Part of a small language model's weights.
Size: 10 layers, width 640, MLP 1920 GELU, vocabulary 16384.
Architecture: LayerNorm after each residual sum, learned positions, tied embeddings.
Training: a variant of SOAP for these matrices, 1403M tokens, 5353 steps.
Each number is 200 + 40 x the weight over its row's rms, rounded and kept within 0 to 999. Layers, rows and columns count from 0. The size before them is the row's rms in percent of the matrix's.

# q: layer 3 attention query, 640x640, rms 0.0379, rows 328-333, columns 512-639
# k: layer 3 attention key, 640x640, rms 0.039, rows 328-332, columns 512-639
q328,118,124,131,246,231,264,244,137,230,166,221,171,229,229,137,245,186,289,245,201,192,242,214,191,196,202,213,198,236,198,207,217,243,143,187,228,238,235,143,249,258,176,229,180,264,215,200,198,247,254,149,187,233,169,197,236,249,61,238,223,247,226,193,190,225,239,221,206,222,222,102,208,199,209,182,158,157,266,185,227,216,162,218,118,251,219,190,80,231,145,167,224,162,166,213,232,195,267,226,195,176,242,225,242,232,174,105,170,188,180,202,201,207,216,225,190,127,150,197,163,191,103,256,185,258,172,153,119,122
k328,127,189,232,139,201,179,176,227,172,208,189,169,201,226,156,303,182,228,211,286,218,224,174,230,153,166,135,131,250,198,256,171,260,226,172,210,223,225,147,179,184,210,177,136,195,277,249,217,212,188,249,195,171,188,169,158,200,130,241,221,136,233,169,201,238,85,155,180,248,227,165,221,163,138,160,177,248,294,202,220,173,211,161,195,199,147,207,258,228,166,242,247,116,149,236,213,137,171,221,229,131,183,167,239,231,157,240,140,186,193,233,207,202,195,178,202,158,279,157,211,259,213,272,133,220,243,200,159,196
q329,125,254,269,146,160,232,191,188,208,221,250,227,244,226,193,237,210,154,93,264,187,194,255,240,262,121,185,187,188,195,191,176,207,230,203,203,190,204,238,207,130,226,151,188,236,208,263,251,277,265,185,234,208,222,200,204,188,259,182,217,238,175,187,174,153,223,204,176,197,168,239,153,257,183,170,218,149,144,151,175,190,186,201,131,233,174,218,221,138,187,96,131,193,213,234,244,171,229,229,131,158,198,221,192,181,178,242,225,187,142,229,158,202,150,178,166,271,191,147,228,186,192,97,183,180,160,231,161,120
k329,132,207,166,194,233,176,147,301,175,162,165,140,163,145,220,183,196,200,282,197,246,183,192,194,179,216,164,264,202,179,195,209,184,174,231,222,207,219,156,245,272,241,165,232,165,233,172,202,281,137,234,191,220,213,270,160,222,239,196,202,196,185,260,135,192,251,226,225,139,160,228,206,171,159,245,204,240,211,165,220,157,161,134,228,160,182,258,171,245,257,198,177,229,211,212,200,295,307,113,214,196,206,167,207,190,145,201,178,222,196,147,229,304,129,224,131,253,212,225,207,194,168,220,185,162,211,205,236,194
q330,110,217,200,183,173,199,154,183,182,214,159,231,291,161,200,213,178,157,197,164,222,187,131,248,190,189,151,178,229,183,197,148,186,195,209,270,234,166,209,188,143,225,328,185,218,214,237,196,195,197,245,160,210,217,234,149,174,200,266,251,201,168,212,206,171,247,168,168,218,222,150,250,236,205,124,218,174,119,196,195,285,267,122,266,192,207,226,195,206,229,220,230,207,187,152,266,124,144,156,234,245,199,177,177,202,230,135,239,159,206,158,165,204,175,89,239,215,168,190,325,160,121,214,185,218,204,208,152,154
k330,115,181,240,179,191,163,213,242,225,272,213,294,246,158,174,190,186,218,159,182,228,251,207,250,217,107,248,156,203,200,212,274,212,319,203,184,213,170,146,163,189,140,185,210,163,234,132,169,276,233,162,206,301,253,239,176,208,225,177,173,293,240,225,197,252,225,181,215,208,246,162,189,218,214,253,225,204,254,173,169,227,246,200,163,119,278,158,218,182,245,206,324,230,198,199,243,257,221,242,171,146,206,131,249,257,129,188,236,257,231,173,172,185,204,237,224,212,267,202,214,227,231,175,224,151,181,200,202,226
q331,119,196,228,185,220,225,240,144,204,156,192,193,203,216,262,264,248,145,127,239,133,194,307,219,202,203,260,180,158,233,184,178,187,120,241,247,229,176,190,206,171,169,144,194,220,172,180,154,197,176,166,209,259,182,202,236,191,187,144,183,293,152,243,247,144,187,285,218,224,170,198,270,144,172,179,281,160,220,280,199,197,250,227,164,202,230,254,227,163,280,223,168,201,282,161,137,246,181,221,246,229,244,191,222,257,196,222,139,226,130,230,142,176,234,185,198,229,230,274,245,164,224,187,202,295,174,218,200,146
k331,126,231,259,216,237,248,309,219,205,222,171,229,151,236,133,180,231,130,209,210,211,247,308,169,183,187,134,276,143,199,154,170,254,209,204,187,241,215,256,180,144,150,209,191,103,210,262,224,208,195,154,264,219,210,184,206,244,261,182,179,219,207,185,131,123,219,159,248,235,186,247,170,189,192,91,168,233,189,177,258,191,159,265,227,169,228,225,216,178,173,158,255,268,224,104,158,247,268,193,240,222,167,165,192,194,141,213,193,288,216,186,197,168,248,114,213,144,239,195,157,191,225,161,261,200,221,277,208,164
q332,112,161,182,203,209,228,222,273,152,217,182,200,203,239,152,229,168,165,192,176,170,236,262,205,182,201,209,176,203,251,251,184,186,129,226,202,224,173,195,250,228,194,229,224,222,207,114,218,229,194,125,141,217,197,175,216,164,140,177,133,215,186,203,175,184,165,175,197,142,160,241,261,137,347,156,221,222,233,206,239,228,251,220,223,173,265,176,178,191,225,224,292,137,241,158,183,229,216,164,127,221,201,200,229,185,180,104,165,166,224,212,234,97,241,270,176,229,204,194,170,192,226,206,128,174,195,234,193,222
k332,119,140,177,287,207,236,235,185,217,184,169,247,212,179,178,233,244,190,211,289,206,231,217,202,174,188,248,228,256,176,179,165,214,209,200,145,165,193,157,106,226,155,163,212,191,159,188,157,219,239,160,272,145,179,239,183,219,144,129,236,216,179,260,172,174,221,236,187,281,176,202,178,260,185,218,228,177,263,193,152,194,211,166,234,177,214,223,252,199,150,161,212,199,222,236,146,178,183,172,255,180,245,164,177,294,191,175,179,127,207,238,185,209,218,148,161,148,210,226,214,268,149,148,191,182,248,210,222,182
q333,116,200,147,248,279,236,207,238,201,193,179,227,186,243,203,194,198,150,261,171,249,192,207,198,150,228,199,199,187,236,239,151,187,169,311,154,157,228,238,168,248,207,232,173,226,211,178,212,92,222,243,251,175,159,200,183,156,204,144,206,178,204,215,229,237,228,234,194,313,116,106,251,283,162,159,200,192,183,254,164,110,215,153,150,180,201,118,188,120,209,114,208,242,147,154,196,223,164,159,185,165,111,279,176,188,235,205,195,186,233,218,138,221,188,127,190,146,246,245,160,213,144,211,209,199,235,239,224,204